config.yaml
num_hidden_layers: 14
hidden_size: 256
num_attention_heads: 2
num_key_value_heads: 2
head_dim: 128
intermediate_size: 768
vocab_size: 2048
hidden_act: "geglu"
norm: "layernorm"
norm_place: "pre"
norm_eps: 1e-05
positions: "rope"
rope_theta: 1770.0
rope_fraction: 0.25
qk_norm: false
attn_scale: 0.0884
bias: "all"
tie_word_embeddings: false
parallel_block: true
init: "normal"
init_std_qkv: 0.0402
init_std_o: 0.0
init_std_up: 0.0402
init_std_down: 0.0
optimizer: "soap_variant"
learning_rate: 0.00256
beta1: 0.95
beta2: 0.95
weight_decay: 0.24
lr_head: 0.00858
max_grad_norm: 1.0
warmup_steps: 200
schedule: "wsd"
decay_fraction: 1.0
decay_shape: "linear"
final_lr_fraction: 0.1
batch_tokens: 131072
max_seq_len: 128
doc_mask: false
train_tokens: 459800000
max_steps: 3508
dataset: "wikipedia_en"
Each number is 128 + 24 x the weight over its row's rms, rounded and kept within 0 to 255. Layers, rows and columns count from 0. Numbers have three digits each. The size before them is the row's rms in percent of the matrix's.

# layer 7 MLP up, 768x256, rms 0.067, rows 237-345, columns 128-255
097:150122115139124144129127185166153105157113092116172110147148192134146100163134155153167140116113138115114120188122148185134136091106099082164101137103142119094097131141119123105096105102131147095097146102133114152130137094165106167126111116111087121139142118131121128150121159146115146139114136102141117116150114155101101128124132168086148098134136177140152130162149121132129144124065
094:128058100106152104122124154121151132108144132134120080096126146157140168124103108155106144124105129135136134154147147165108117115142180116144133104097154142123133132138117103162167123134135118116127163137136127144117142129163151154162106127108132119084083164176135112128106119111130076087136116117124100144123105099176070139154106124144137133164154140125130088102109114096101124165123
097:177088131146127134119101108121128126115196120119123112121151103132175125172159170145137153164131127109109115100104138148139136139152122127159137174135144135151155149126150144119160109161146152120147125126168141125188079185132125149152129124098129106159153115133206129159134133114138117149125105146119107153118164116117094142114131096126183147135141110112167114163152099108159098191130
092:132154154113108138125108114135130104152142102107096109143129139129149134123141126090115134095143139171142117136139128118106103088145133140124145118108139157111114151148141161140145142122120127115126121189181087120124087126120104157184132113136117112134125134142119146097173097096113127147139120127114129109147131124137104087143108142154144107145069081107160171157145105129150150143086
097:141149159098163092091189109157112136114089147094134147125173128110125180135172108137131097152130135120153115136129145091097093129134158121109122123132085093159139140148117111165176141106128145118134151159115113115108137148129121111145128153089097126135179134127118135105130111146120106095106153134108130133151086138105138160144115114186127133134203101168135145116099187135114089147122
094:107101100095091100110126145106067149121115125155093135159106148090099097148097127167157121149110107142157086088150150149092120108077145133106123124119150171152151139102110098105144101107109127147122114115126161082119144095121114125121127124115089120130092161196134080120123130103134149145122121164120102102107125111120115122139142134162124143159123109145134072133117090139136139124070
098:123141180113105139109122127128127077140128131124150142148138098117152156133115135133146125056118123157136155136129144141110136140125103115133143104141138168141137151147138143094090125129129113175077074115112129148128148131135160115125093126163094137146111159131169155147101139171118153085136143140122166116150071111158141133132201120131130114163107158150139167149111143156117082153101
098:114097102093097153147104134111126147134149118129161095093132120113089140137157158099090128093087147151131145132159187127140183130165101182169140138145102143169083121116102137149159125127138153108167115172136140126156139098098120094177151108130139153139160114118119141142127132131121129117152149122099121119123137136077125158110112162131138080186118087113100126131122169119168127120098
100:140146104149126148108160081111143071121122164172117170097097118151104171123117138141119133158081149116127137133134139135112145130111106102132139116095133142153088114182151095070142123133102103130144116115165111131148163118081140138127175088123127113162108140178138103118097143099117124115098098105090121119138132131141138119115118084127152161140127136169128144125085113137116149096145
103:089133143135110153138116136128105155107155118137103156095116170135144112125130105115112140137131111132119126130151144161145149152136175155141129122123148176132118150129122095107098131155129100126166145124148085134122121130137100097158106169130144137142157125143136184109126114172126098170143108114156109140122149141123121133141127126077135115100132120116142160123125117111136151110137
106:137168102119141112114157136095090146123133150141104127119119160147171168138138146087090135112134105115142089173117150127109111081167134092113138142114136094111129127146113147133139159150147094133145157104126091108140080138098108138128100141151129102114144111161110155116158117131134135138099160124179161145099120148127090103134116126093098110111133098066096154091109098100127131101092
099:179130124128125126152123122108139107155159104140139127108112129080089113114087107074122134076136106127110152126113163114133141115125097148118088178090108089130125145107121130135139139125117159129149150158142120111100083105075111102097130100079129102123128138106154130122154112156103114164158118150127189092136128114119142084133115139103125084121137151105119121131120104148149170125137
095:112093126164115157149153160116112140137148143091160094142102123114129162077102106154168134136123139111162131131115162166107156149136150125109126137093147123083109155136085137108115143155108168154126168100097160127108148116135156163107102108093165146146151137181120078185118121092149137123149139103121122136161144134080121113127129162119093127122108105137106138103126161059141106172083
098:126106080129100145156143143114128127158133098068104129117114113117168152092163119113114140155138117121101120169182109112089100116121114096121110129111123131120115151138096171136107162104138130114116120081146112128154145121124123095169102136138148113121098145149086148139143117144104122153098095138096149162137110126120091114183115173106159118115092117148141105138130092110108086132169
106:110131133118140154114141091135152157131113105143076143103120139129135115168132097138159155127119146136111145139117137088139096142189103147121163155135155155153115126116116129143123087137125075129120141123094127094120122140128185186125116107125086134143119130123129076116093099145102148122201153113111128073094138141145143169158149115083117115109115073109117089069169150123123153144150
101:143127106126108096132131157157116125144136105132129118127152169116136135075161133185097165130122155117096168109129109169130130173107149113104158106141092138160077130120140135138092132104181112117131155117139123179146113115115133090091119101119155135090131114178152118142143150167123119122104085154101094133110170163048126149119114097149116089134138076134179127139145068147086111147124
099:109145104163174118114102140173137126144099090114122125149153070141147138164139155137099106136127106153125146173156131142114142119051108119117109120134124120137137138139122084091082146150143160111134118147145123129122143111100121110128135122103148153138137136136137135118130125097119118157150149102089134119106155130125157124121155123132143158091136105138078117105171135112113068136138
109:144133159096117130164105121107128151130122109090130122128151132125121152104081166147091103130109138135137131091128114175156102113085101141090137137156136110120118137104123143146130134179139143114103165166138125116115135105163147104075107097124152137133102056111108106130183087152135119143149094162141160123117123120132148135069167064125086141101138124147128116117111142123119128130129
110:116132134101153108089119145134112109135177146125100121120109136108106171089108100142144093154119127165177115157117136141124085138134099097132140155138138140123150132113096137139104122115114124141148129103161101170097094138097103112116126113132124146163114086121152152112110134036128126155133102084120133109131151103113108125104170095136116089144106142166124143122148120070152103166121
099:150101128125128143082128058111106117125105137111108125113127124095132135113149103149089074103171123129110089114132123095122093167135100173095171147166124120118140103149116121105116147124132114108124090159145142118074123119106119153135137139115161132136129111122145123127138139115121128157138139120179189134091139152142111126143076115119098123171112105094143145195128127138103124110117
097:125119125146160134157133131158119135125145135144139090145104091146126101112148160091125173105112123132124144118140145129093182078131141152145117161110182110156134132138097156149137080172118162161128109059129127146197115090084110160166160164124148134126113157115104140112161152125125169166105146089160168153099116126122123125163117121136138123074130136113102138102165127101097116107107
096:117114142145140128132119096134123159170110107152124131116138116113117116143108146112100140150168110181126132143101106124107121144129090161135130140116128158122129150108131090114157120178095113112139117102110159113177153153099141125138144142155086139171114115077108135079167152139113134106165079141117166144151174144107110104179115138131131138147156103066121131158112148133137165134155
102:132130193142124138131103141122126074130135085085158154125104115141178120126188197146102106105134115079168144133109130122154099167142117122128113121154133118150152163136108122151167113146138089105150131117137147125128146152140131159201076142162095101151138127122127161135157116152128114093102097163148138115121069146121106111136149156147086125140121120119115103134111129112159121115114
098:111097128126131148137101148133094132128106113138148126122109130135093108147163109106101129123127153139132106111151123135152140150166120123144137137150088156123075186150165131107139108131091113124107127141132072116144102073109107128140128077121134132115112132137143125118134116173129099119156139085173147155106154143119152127144136139160106144077130122150121130158154165084147125106084
102:142132118144129122117110095146127128140119114136103111157099125110219143116144128129157131112088122112112120151121129129141150114133109121118141137061177104061085116103096159091148141114126109146146114115145104152165162133189130092135138121102116145149124112121137099116097144096119117104108106139155110165137109129161097166160114110146129144101157164124114090139150161131170146123125
102:140116142087110181130099137160106150112106131148139165136096118147075125137120125148114147120104084108157130169105172124116097137135100078087094176131116164110113160140137120142098112148164134117141109119150157089146157105105110147107090152129126150129140130136144115157131143106124112121112149081109124178111134138153113096086099151157111119111157080124091103154116143164114110113115
096:089176125111150111132125060120164154139134163156137149126158135138078106121086118148119131157161124092120106158107130141094157113122147123125158142126146076143130108142137115150109127163088099100102127124160096132116120098103114148133129133141056137112108111132139120147117152129097148145118088138096116126133121097144109154128202162136119120125188120142148171108140140127143075123142
096:096125182175134145095123106094135121117137110159104101140110150147108099107140124147158119129145102128133123166103126151152124104115112123140126104134130146114151144136143137111118142094118149140132147116140161158118119104177090175096145175148135070106106105144162122120149104157133176134101113094141136086134141145106139135101074112108130123093115106092143158116135143097085107107124
092:158134132146131118119091118115084102121131148145101118110130113134120126091109120119118099120126116107138161137113130108131120127137135174085144107154139160172094169089106154136154108124152153109126137067163166114108091156103102140152127125128132130130126136102093090111110130090114150078108094128112156077124140158119157115117123069112152152125115125106117143104162120112108126099073
103:134081156169086141128125156123100101158130116122083130101119105161081152095135115105127137118118136162142139103103146128103156125126109122056134156137125048088123109152150096117126095143146085121146130120137150137118111103134095136117140127128081151149119141118107099130129099143120094121090163149113101123116144148128125097120061144102115105142128124115127088071082163090126103169125
101:126152121138106105134138135155116122106138146102137100124131190121158118130147098090159169107102170150139134134125135129135137136117113143100153119143101138095128137126095157169120185135115074129133142151136095111129150137118101098122160109106097136132134118132132123093053137076111141148155157145116110108108162135082144148132117135136132138108145120140136096138144187181148124158068
108:127157129128148166124118107159102097177155079112152134094140124108115104160106100139105131082157142126123164135142122146135121116139118115132172159102151151116126117143110199143181128112134169149126126149148149123115096139141104105132100124137175126117174148105099134153132104191158137162137138091095133162158112122130153101099097081125149143136116133133197121143140152109119146052129
099:110137110122128132133106177159120105108120121135136167109083133090099147121129132152115120086079111165132134133127110112105151075144078145090163131108150145092117108151103141111102122168157107103131104134089118140165142097108136138117096117148173124148169101114075130086109106175148121113165123119122118139130123157149152095111119185135122103115114139125133154124132128089124095085111
095:124082099169145123188113142089117158054121125111123131130128130181154086163107123138123154096115130123078099111105127126138142130116157117136103120098125081103085155143137147127142122093121176139151121153152160091175144086136083150131121084127140162111071117116145150120111143146150143130108135126139119123112135127096090115127099159091151177129108128143154120125107122129168145095117
104:128116101165164099111135115125087090147123151123113129137104130125093086103119098118149133117102134100139166175123136149150156119100124127118166120114116157156131190137141145094134099111137164145171108141128108116112132116091132116150102098183083139136125128117109139124104158144110147115067101131096133121132151088116128115109134117110112119156170086142147172129118170141091153141145
090:141128124175158122103153122147124125144150118120102123095093070109057093092168129160131109127134166119140133096144154093126096138135092102121100139135096130155140130113125123156117123145125110122110093156151134118133135114097151132188137134141104126117148149142142124102122134128081091092131126128098108142135136151108102149144144117103166081091137076099104096139089131127111125151108
099:095090144084095103051109089141133117140141096123121118110153162086134153128109117123095129105120099139108132121102134138086126106138102121100129162145175106098100149141161085120104127083127145138117125142117155094190094117138152137108148112112119173163135135131122125092159100099132119151147179153133061114130145159152126141146110137148126126139140106160129135142104098089117124159092
093:121128098119132093128132116135158151190116133143151154085107141153114160078124127118106153093132157136128135163145087140135155116155113133123166096121103104141147083082131129130137138135156098156194121136117150125129161151135120089162153135120105148112127099109177157140098144181107142091135123106114117135114162160179160149127155101157157095095085121114087144128097125180144138164138
102:124125126136116107120079177135139112113139148120110136124170122151166142115114156096096131107119123146162136117156137112120105157086101127098127161125146154100155126115145125125140097099146093132152101138117161149170145071152093143113101123135111143093135115171121106140102129079112110133104139150140128144110136118090081133079123130117121128137138144129122170149104159145116136135105
092:134066135132133115133106088145150092129095092139086088130116131133108160121139078148130159110118182128143108125136117161112119143138133127094142128116121149088150106160122122172117100122117157104090121132130135107095149132145129166094107150075128115123134109127169086117106129161088106146120098118104152104119122126132088144141130184088127111124165073128137138089118122119139087156124
105:141106123097140194136115098117138111087117166145148154157188171159138132136107108117167135124144122127127087128106138123129170132121159062131137131091089165137158143147136146155124148154129144109104101134153124115161150153103096110137088124110091162117121148136110116174124162117117090126164131123130133162140102134096099141141108100147153123164113173074120151124124137111141110109127
099:107072109147145112162120156125111149105123126106165151139080129146102154117071139112088090099165137114108142124123129170141130103115128132132102080085173125122123132135131102153155099117166135140129101148137154144150155100128118130157101118099135118114174129114160127116106113151112120080136133149125150071118121149104147129115139127162126135147123149155105118116110113149127101118154
110:113104158128085070132117072148103126088139140078149098120150156153128124095129099132132129140122070101177160104110117109096126140168090146090121100143118146144172091107112207098125114093129132123144128162133112121074181100113109139097103090158135139119064127123116141136117145125167138126095083128144090133140138113093080141111114104121156142123080125120167123134113134128132117160111
104:178148152109139110123144097131124134166124107113113126149143092094147139163134131141123137121140155093120112142138101163120146139127129076152112099152165125092140151116090101175125167090131132113105135113084146105094111141121137111106143116145097141096118168106163113130140116118141126109093149164142088134174140106174062117118116173107156114159126131105145166123206124089169130135117
097:120184074099130113128140165101134138129086128119128163137175155117132193106103152131081080095103126161130172146090106140123116154098124102154082102157129131152115143104156137110145089186115099116119112162138126132118119116141170093130111104129134131144110145104126118087167136149107145125135093171078176133093130169127112131122133127116150120127119135114159112125105117086106117099101
100:165150129148136073185120124131127105147098128109111142082087136124089118107139146117112141191138118167137128126135124128113109138121133154153093176132104133126123134160162105158105130140140095123105078126127099134166152099148113122137117142159158142119141136125116114102137144101136130113092120144128137090141108130127120133156137076132101101128151144124148121141105167199111144133155
098:142152121165170181121124129133144102133141114094131144128118083116119134109153130141115103151146082134114131141106128116147120153126189161124139100113159158102186123116138129138133131083129106169115116130101116084113133134128157157200116139105133128175143155106120153110132164154111123107103084127173139131121100144143119134128075122106095132112131130127123129126071138182110133100113
106:176142122134096133102132130121126143088124103154162131116155107109186156088153125113108127134088128127154176110092138139147147129142144075076137114127114161122110131155148138115101134138127104102140093149117121149091116098126135116143137127124108165141151179110121133146121115129089101161111111104136135171104117081109127125156147111131169147116145160167128123095104137151134077141140
105:110127142105167136061099161144135098151158095160149143107125130139106085075118133122107126114148152108122181074152133078140139135127143110102148111133102131124110116135093133075115072095113118147124113111107129126170130093094121129125103118159127142161121118093115174133108132147115119131146069130179134120102094142139160115060160132176149159098125157109118101160121135149094135140119
096:099168113107144135111133109108144167111151100113152082139129134145136120142178157106127130099174143097121130136148137154147106143054135135105124154166109123161104122121147113124114155160139090170117127157149121122121085071147145125154124108144110145137132115102109157066132099164135135132107132096151165141114123136120085125115140085127140118142139142126142157152177126091167143141144
101:157126110142136155116105172098099110114102147098145144138161167122132126099133115118070139139161132103142095128107123131085123107114094136101135121119155127125146099135130133164139147143149159135094114145121172148138121118136160128156145110126085126107140131117088092088098116093112132091110105165150106129165097132107081115137155158117112130164100076138109111116149088149135132118138
105:156094160103115102162105081135095093118178106153157136156121110135136128144136127130122087128086111131148131129135185100119127130137099155131153149135134130140179115100129107143147140141085133137150165140121133080111112126125094098118161120104095146123146085130128139172121160070144206089135141170188124096149119089122142129131102165117094105097110139146141122147135139145120134131123
104:173129121146136076097107107111171125117126121174132141147153111134163142076143108140194117130152149085116138135198142140159113111160153146124100154081133133155114119151117097149100108168096112142099120100157158134114150133109129113134087137163081153162156131153093148140121103082121158123131117123120162175114098108118143156124091123142120118083129070134104102121114142140170095170124
095:085121124080112126125120109116139144115141116123128097163077170134171141155129063171134174126119114153142106139109114135144186142131109102134136128144117152147144141136106132143159107160105115108109100114096108163146162134120155139117111140118141143108113147103147127121139142138153164136117173122165105113090145118163146118100139147125129113159153109131121087184141095109137147176132
105:089112147131039140147125138114134103112127131162114064139115122100123089132104125155099125113165136141128156141129102135076110111135157148122140131166103131158115093161141117112074099145173168099141131162070139137098125130138108111095144130105128085159154145143112132093126121101141111139146151121127135109160142124143136141159121133146127094128123105105127129080140140171094143095118
106:091093123164149098130130148136095101112148148171104126151152127130120150102115122175166117136099119172124125131135100159159113125150131104151162150164119135105137114133171122174140170116091136112156075084144121163140159144115117105150109127124087127124106162160124142124126169091154113100110128152142132101112136147143107124127075171133138088116146145122137115081187167111144132147167
105:126155193131137121132125121097129090130154149118150162150109116132075143131127120185186151128148112157159124107121149115140098157110084157128090139183099120100123127131063173118090128117116099122177149143133107079137161134099122142149132126151120123168116134083164172151120142153138116172101137166165118134093164150130128125117142125146116137111171112106157147127100101100138114129104
097:143150119157165127128087147091140164112132104144127111099135156161117097128137144094172157127155100124112126101133095123127103148141130100146127127077121106130109126159162132145130138116166162135096162131147130159100165163127124146124123113125143165124129110115090119126107116155168111105124163155141112126109120177174112082161088112123110114132118112130141132084184123144102131097119
102:169097143089146153090129106106112111125123143097123160146138108101130122103127120105168120090111138136125151106106125133148143082129118138058120125185165090118133106151125166153130128141134145137083152136129080147095094138167126099111149115171125153134105137138095104119141131141142133122112096116089073186171116118139108145137144136133154100114105115123112096107105117120104129099088
107:148132148164132139137135124107150132167127088116163112123099161122107121127140153150125130139118169129123108137165133149099109129091179073152143123101087097113119162132194115154164138131142119156112159147128113131142136124151129112104126153090159142115075084111140105171171116137099123118111146144084123134118134129151127142138115142125122155176084110128137136154124093129161189135132
101:068130119106151145143086145138118120098110134147132157120145132183118140099089135152131129128105155145120097144124150135134110141142145145144137072161153105155123107128139092128177092116085149099125172129142110124084115103104142115121104130103178107142165099176140121131122098077131122168122116131084134100159118102127130121123158112127092119124131136133105122132130134110082148079139
097:091089103148162129109105094153153101108110133151119168145144164097091114085154146099109133142122100124103076135166108121107174142109129130133126155170114093124105131113110119085109144106163111153120127094097110122075122144119102092144121114142127141082129129116100103140090128084093126127147131082104127124152112130132132101143156092123076129147129101147137094100121158143136103129164
093:151093137149174123145123107130127117123142141086136083147074105155129138112155129137146142152104121163093134097119084129083122154137132143182129112088084110171122110160146158153132140128112131122115118145170112130145176156131083128110140145130148103123114162127135128139111163102112111144105140095100116103118119133160129107157135157141106100147116079078140109106121144051097116122080
106:094131152113128124126155088150152107125117059133119099128174163091145100112107110122113154128131123149129156147102169116120115122133097123139160135128160100094128137095106132128107143189059123178160162140137071102132192159156098132125106139121098090180091115109153152151111152122140101150158146161110125151098125126134104105138106155104104154146116142145076108133128148108155108164145
099:161101125124119163164149118099134149122159079119179126131124170164130118113109129115154117107128091133167113110081106133104120086086134119086126129122142124090195154122138152148105170146079127107119129158128132141135137140090127125117160121118142118141101128142132091136129167111136133152094154111164128159112076102128131129162169082158099160138107108164166160133106101162118147096146
099:081137102105123098102160119121108108122087101153123114128073164132108070092136097087161143183121177121117130169121094113091150151116104147109119111146132096097137173133143132113111141146110117135104102117117116165168130100122147086131132159187120120132129125109153103106154170119126127103117081140157158118088120162100137115131114149148113123155165109127157101130132155110080135116106
097:138129121176105135105125137137109168137156125131174109168131160121113128120121125168157122113137145107158154107147179118095102142096114147099171104080069130172152141127132109133133113112159142089112110134094148131176119118116146132173139085159133111151124160119144106176124118101122103110150095129139137125116136145093126080096113130108150123111147162101181143140131101130106104127081
093:081148122096136121122151090097141135130101151143108082135104180150128146175177156126093117097114117143128121124118105092122116127130163098200158147164140158149139128123155106130145151144120110112129119125140149148143134157141132113130144146117099138164141129135125143147159110152130143121134127105125146138105129106110122126146108139151122131127116075127158160121148147167146112105080
096:093154116126144153103143100141164153113139065144125162152098098157123093096120128098096137112152136100144117101123130137114118123073130149152165026138115116168106136153130121132135118134152106130139109081101115132176137103129116105072129120137093079068139120110122104151145161108116135093120104114136134092102173127110128141125139120127109056148121117130131128125138124108124185116128
103:078111098119161091149143132145154124090112098140117107126129159119147152103132126112085138119135129071125124124136130156143149142123106141142162133089145147106177129116145134138110129154150157148145094159156127151141139155108126140149140117139115168124121124098094114112091107097143112085099168147132149095110188187112105154101121111113137147152122176104135090149111176099104125118116
106:152140113122185118160100106131135138150118095092122152134086157091113174136112171119158152082097135148124129133077113188114106099124116098153159121110107146133115156133125121106113122153116167106114063145110126167131162140103110150090140123124131092169110168113119136134122110150154126105130096149143118148078134114133106124106110160074101151126129104107090122123111120093107144111121
099:112104111133117109101137107142100104175150197177102127140108163116131139099136118120119085113197126141081097124120106136119107149183142175104102146148096138126146153112159135120146111161101090125096119191140140111126130119084092149143149105079122116116113157128081126146159130174127102146138134144100176141175121126106129095144115156091114155114095145141096154149170144125174091138107
099:132088137112103119125133142103110168146130111112168121178155101165100092136142172114120125149160092154168133137117123144083118132157114121146170148100118155169133130120124159132115137110104151108127159089150091115173116099090119142138143165136119138097108100113148128130139084117159114167112155103091171142150137110142131154138088159152145144111134122124109097163077130145116111138140
095:118149157160133123131094141107161092135132079125134150154134125097126172148121162154143093118127122133144131106107103098131101097086185109143126085200117100125119111095148088153145128145128131122134106160155120111112137164165117104095087135145134115076140159143101098136140108117126130121083106130115135125126137105156142141148122179155116107110115139149121123172124113119135129142117
099:121135100064124118121126156096086127098131097165127061115147137170147120174100136146121134109167121136112140106114124143147071120080157152140073129123114144148126143114128110116107116097156165131145130088100118110117129107107145167156180156141139144099141149112142113132188140181114135146126147122124125147155112113105125125110119105104137148138140135092099128135161140123135155125109
096:108147103079131090129171123115140101087149169133084183114114105126133162137129130168157137142117131154156126106171124111114138120130166095166148191137131135119126159115155125106114088137129097127146093093131114145102158126123145135122114154101138150078073182140101136130092115097084125135135113156121160142115157104102138142110125119164100117186177128115126139125105132130202128119147
104:181141089122151146170109158110120115144152116145137173167110123096172169141125114148086144126119086138136181112148118119157122163145157108146147140124149127167147150123090130132082089137163105116130105167138152121138088100119132141111158117114137068150105096084158132160108134115118145118094108120102107128117130130118132104115126145124102132133144173106129117154136105150130114118117
099:113126101148087163145165122136129153133160104137155128144122119180116103118139145131097154111141107143126141148107127116147109123107115112130176148125137122117134143106119121096146164120096091157135124143145173143168156165151129130103149115146109154110112149099149137130099121105168100106130126168166129132122124102155131097156124170140102126115132188146124119124108113138132175115139
106:132102138189111105101112123121106098165115141093135119113113083122143097075069131104115139146139135123136142089093106134128114146086096081131106106176120141162151097139139127113123131141108159105155125085138133166132163138137096144131095102098125111119135133164131146195129111171128112133132170122102098127140095121152135143121153108119136136110092160112127126101120138107133163121126
103:128131116132139068170142113139116129087133167102150111082121137142121101109138155114126143148147107130114167118083176108138139105177140158118151173156130133105136134143114143133129140140135089127116120070124112171113148103126151118104130114112115128112156120149077127147166103154110138066135149155132140099129123123109094126116185107105068114093115148147141110117086140171127100138075
094:119093130079132098094128128143114131122100130125096117111121103122121154123135132161122114153083101136113107139136153140119103085126130121124139166128136110135112133081136103109117115117116120071118082130119151145136132090127176163106163144139154110132109160096153084091104131126083173096134138149083117106117158121138149120117108117110115133120098140167117168119161108110110158158111
102:159123121122125147088161126174100104114123140117132109153119137118097122083171089145097095127113101119130110144129100101132125095169146098137143162134087144126144120138103178140123161112107145132107107146069112186117132106132149140099118111099107150098118128130125149102092133116132150135109086113115110118104125143175091136126140151128157143144121160115117134152144168153132059136157
100:145162131098135138115195119081157138150207121115159148139116077142100122101077135107125087144131144104118114156128143095088161144175167103128103110106132100143138146138134123124099149112167135086095141098096120161112157133103144152161144135172181157143121162113098124151142170138143140114113095113132114118143116127142120102123121090077118151152114124113105125087139129142126141119157
104:128168124094129141155134144155169135117088106114156135140120102194147120149098140078101102111139080191124120100147146125113078102144115130135133102135134142123119148132126148110159137114082137118161134124084137147152135175150132126095164112111167164129118145158140107102122137193128120124125127147115131125126139137139116137170119124109115138145127151127118131135122100107109114117103
098:120153132103150171125156151160088186096140121118141138124151112116135126134144143151122145162130122159111077114110134179121109166164134125175106136097107178131165105105114134107116132130092166118175156131112080103127097122133129104135153149120153090122114123105092086124146154167123099150109132140107158139087154091178086153129124140090133138110104108114101106110140176134107121130144
105:106098169126150099119094118121137145108159167143148125089144142179139127165139142143107142140122102167137112111130111151160121101154082114139139126139129127133107161099133106061142116152100146146151109146123134121131164157128166148095122188139149176122088138138150140105122141160099157090102167143105132093108127087166084167078134145133137130118172087094147120191107119142117144148130
102:120130111151099143126082109126113108108137121113141128128105117106127121128127152135136135047158173111148138087101100104137119119132158106091135132129081158121091141087117095130137127127120108122117145135098156105129125129129121088141119092179093111155112193137132112086136155151169117113089124129146142137148122131118116104134081141125130116113108191159160135128151142144090106153101
101:104107107117147147141121152124103132136127152141122130155174138119088122176113135159121153139151144138136169110140117110170130115106145096108145137139139127146129128132136172143114100123110112149078171144127100129142116166149081146100145150122145097122121143089120143137138132137152132097095154110134126169171117119148142104128144115157132142155141112117183139175125107145116146143168
098:134094174096173102139121198112123140123081140130147126130145063145176099113121112069150093133141126137092114146155109152169097133200159144140119136164148130152156118162138141101129109121128129093154103161171136159094114083129115139130152111134147097141187097120130144154153140116128122143137089147121147097185142102117133127134172124114146146126105178143125123125148159109144102092140
106:155161112102185138062169078100127148164108116122122117115146133127132106135154138116146152150125119135104129126149163174139096166141146148147127157104135129140120107065144126129135107096131124151126118114159149073151138148129147102096136169138127097129112097140134144123101112162159119098087130140112093133115104121116130107125167144114170092157110098108125119144152131135142143133132
097:149130116109131119152117142127131118180136112124098127135120153138149124109141157175140132120161150130112137098158099171142132140124134163130108147141128125147129127103128108155162103130133139114134154155100100143106106151108121148089113125142155126144123134126097134087168162083132109123121167111110150153106159113130143101075139082109087130110138178118103160129157067089128149105147
101:102086160088095149124127119177122123106178130121117111067138144120104104110120137132158093132143156061170161118097161124112134090099147152105081134137133132127159088127138140148142127126137152123145089129125139120190116126113121150118095097163157098096127127135154194158161106145155104151117120150155136169134110115126134116140111125095162150137154117145134103110121103126088141125145
107:118125096121136113087134127126163113165104132137135131087117118105140093115110143145134139121107123125128151153088146136126111129137138132083118160123109125155085086123153103103138095190151134147164163089122107094093129161094119116090135163146130153145084176136130094106150117139142127153097080158141083108114137184088116102150153126145113099168126126163140122147094095104109133119100
100:115149152126116160146127118143096085161117125119101147151151157147118109121084134153154105123160141148173085127099094115169142063110092118142152130095099138135106134121141137079138128143103141138126122081085158140143118109125112139105135110162154117156130088110141110121143142162158102127124113128129167082063150100118108094124106101123144152116097163084149145115137129108145097103127
098:153156094080120073119117138101128124165101112161126098157077120139083167125112121115080064128165174128134147126159172113140097145132134119112139093155136180164160111109163094109096139073116161085170147073098140139103157102073135145162132142132106147128118138145144127113167131132119139135109151131173142143165120130159158145150131075136130129132117141076083142115139096142172131143136
097:123156151122099110159119124108172131110115098165141129127149137116104149132142183092137124119162164146117097122155177111098101145132114121171108168120088147097092140132127123119082111127104114156161125100131126112099163116088113168099125100076136177124117150149136118127149128083096174113138118137144126144133150125138142121157101169147122107131159127142134083115119189087156138121139
090:108148128136129103101137114093177096112118127111152103129151140138132158132148147132111172134161109147095115120150134155149131127134081096105115128083095127140152115124151126102160093100127119139165146147108094150133103110126057128091140153140115109064151077127155149113143156155091153137109117103153114104099166131094106136103152116127096142113149146166145128108116121134124155134125
096:125173159096098097072124091102127121190084145152131150099145094160154149098118094143121136155167154107091160147121140119150123105138142137166127116098144108152111104148126128077126126096128105111093123099128179116127143170161197125134160116166100111127107103117122106176130123130143143069117158103123130163147125130114119113097125134103145139102105126105100143114126135168132153074152
105:139138132138110158182126089147162109106107131132130148160119094111089135070123135146143109154050115116133087119128139140120133103110114091155101167124131107118107109126119122155127137126146121171118081159159125141151112120134134133088136095093132119122122111128155107175180114117098130122122093143149123118110112150132109152120105131086120087093112118143124109123100137096113131128076
094:154114150098078147117105149117146160132110127133114166130113108073082098174135140147116135119170161110159155093149109115116142108071117150148153154103099164151144111115188123181102157132094141124128135126153134094148109105102134155147152125141129097119118138159155091126106149144150097110128110129091120086127111124123162151106146088113091155097112091149129117165143159130140146130129
102:124135151116099116193147087101145105082131144121110096150159115150095117172097180091125161132133108134134164132074132112139116137152128148121145129172132135172125163171113129121096116132132097132147114061105125141123128166117139140117105104130138130111134131129166091112165091135149165107130155135137185130124132174137100148129115139147140157139147165144171151124178148098157132174086
097:094163142098105125119167138192113138146124163110101132128166116164079128146135080165157131111117103113181185137139127081102126126163089121110114124134092158134124111127137145156125161135142141135124106117138120121112100111176114138163121124118131118101134148149148107150097107138069160107169119127118122122115124132105134117108142092132141129117120140130123100115163139132159120098143
100:132129117094120147103154104122150098112114139171100139134085112092135064152110095142155081138105127130118125140130114131140078061162176107128091146138112142126099157140138119122106172134161126136152117195129152088115113117073118138116120109101079161117078125099097136098160112123140160155133142107112157107149120101133098113130122096136146130100107151121144142152121146143098103172128
101:151120112134118102122101130121138106158080136131142160112112118136112158132175118095151139148132147149112160106133115127111153107165120116126130157102152111149061121112155115158138144091116149094110149054136103127118122103080114129171131107147105086132128154174168128127151090163137129096121119151101148137121117124125123152133090137146138118132079137135152127096148153160134096137100
090:080123136163105147116171139125121163130128134124187121112113155127142128127132144106128096092136165131088122134119150146139082123145148185133128119095123093086109161138127088121130108106118128131144087164138119086153141145145146138102161128151132099113114156117140140153143153085114178142120142135146156144146169101102128126120164120125123113136124127132102173116096106119136183159152
103:112125157124178125107095121123113140120157121159119136124119139103124134082140106108121108095157089110131156141130187150164138121147131098096129118141097115102171152130130109072075118102096108144182150126119137141150162136129139095136124105117161120121147145054121126124117166165110139118128116147113120120109091093178107142104119152137118165134155142147124151156086122151152157125110
092:150141118143111127157157135139104106136127110126172156126105087101142147150179139170108144121150146133082123131140132123115169138091148111173121140124098122105100133088120143152160122138135142155153127124138100149131118087144106129154144129140102151096152154140137113123137086132147153139126165148189146134154136106096128092109126160160152165137163128135111119107171123134145105111109
099:136137106152137132182133140104123145141172115134123134127091127110094119125137139132147135150167108126110140142076152163094129174144143140130172121117121151103082155152164102117128111132093153145149133128108089118152116119165128137157145148118130107121161129130135147103145113115144140154100092152146109184102103144132180123136134149146095083126155144131132136159129144098157119121097
098:162101103149164090105161142125117115170153141111087138100113148097121182099121157126117104112137110099108114121114111108101093115073127116141119121123094122132155122146156107148117142160108089116156118144141127158149150125138151166171151135145129130139104101124120163089147149148127126164096117159108090148130130153115126125100153174168123095136112111154130113124106135149115155113132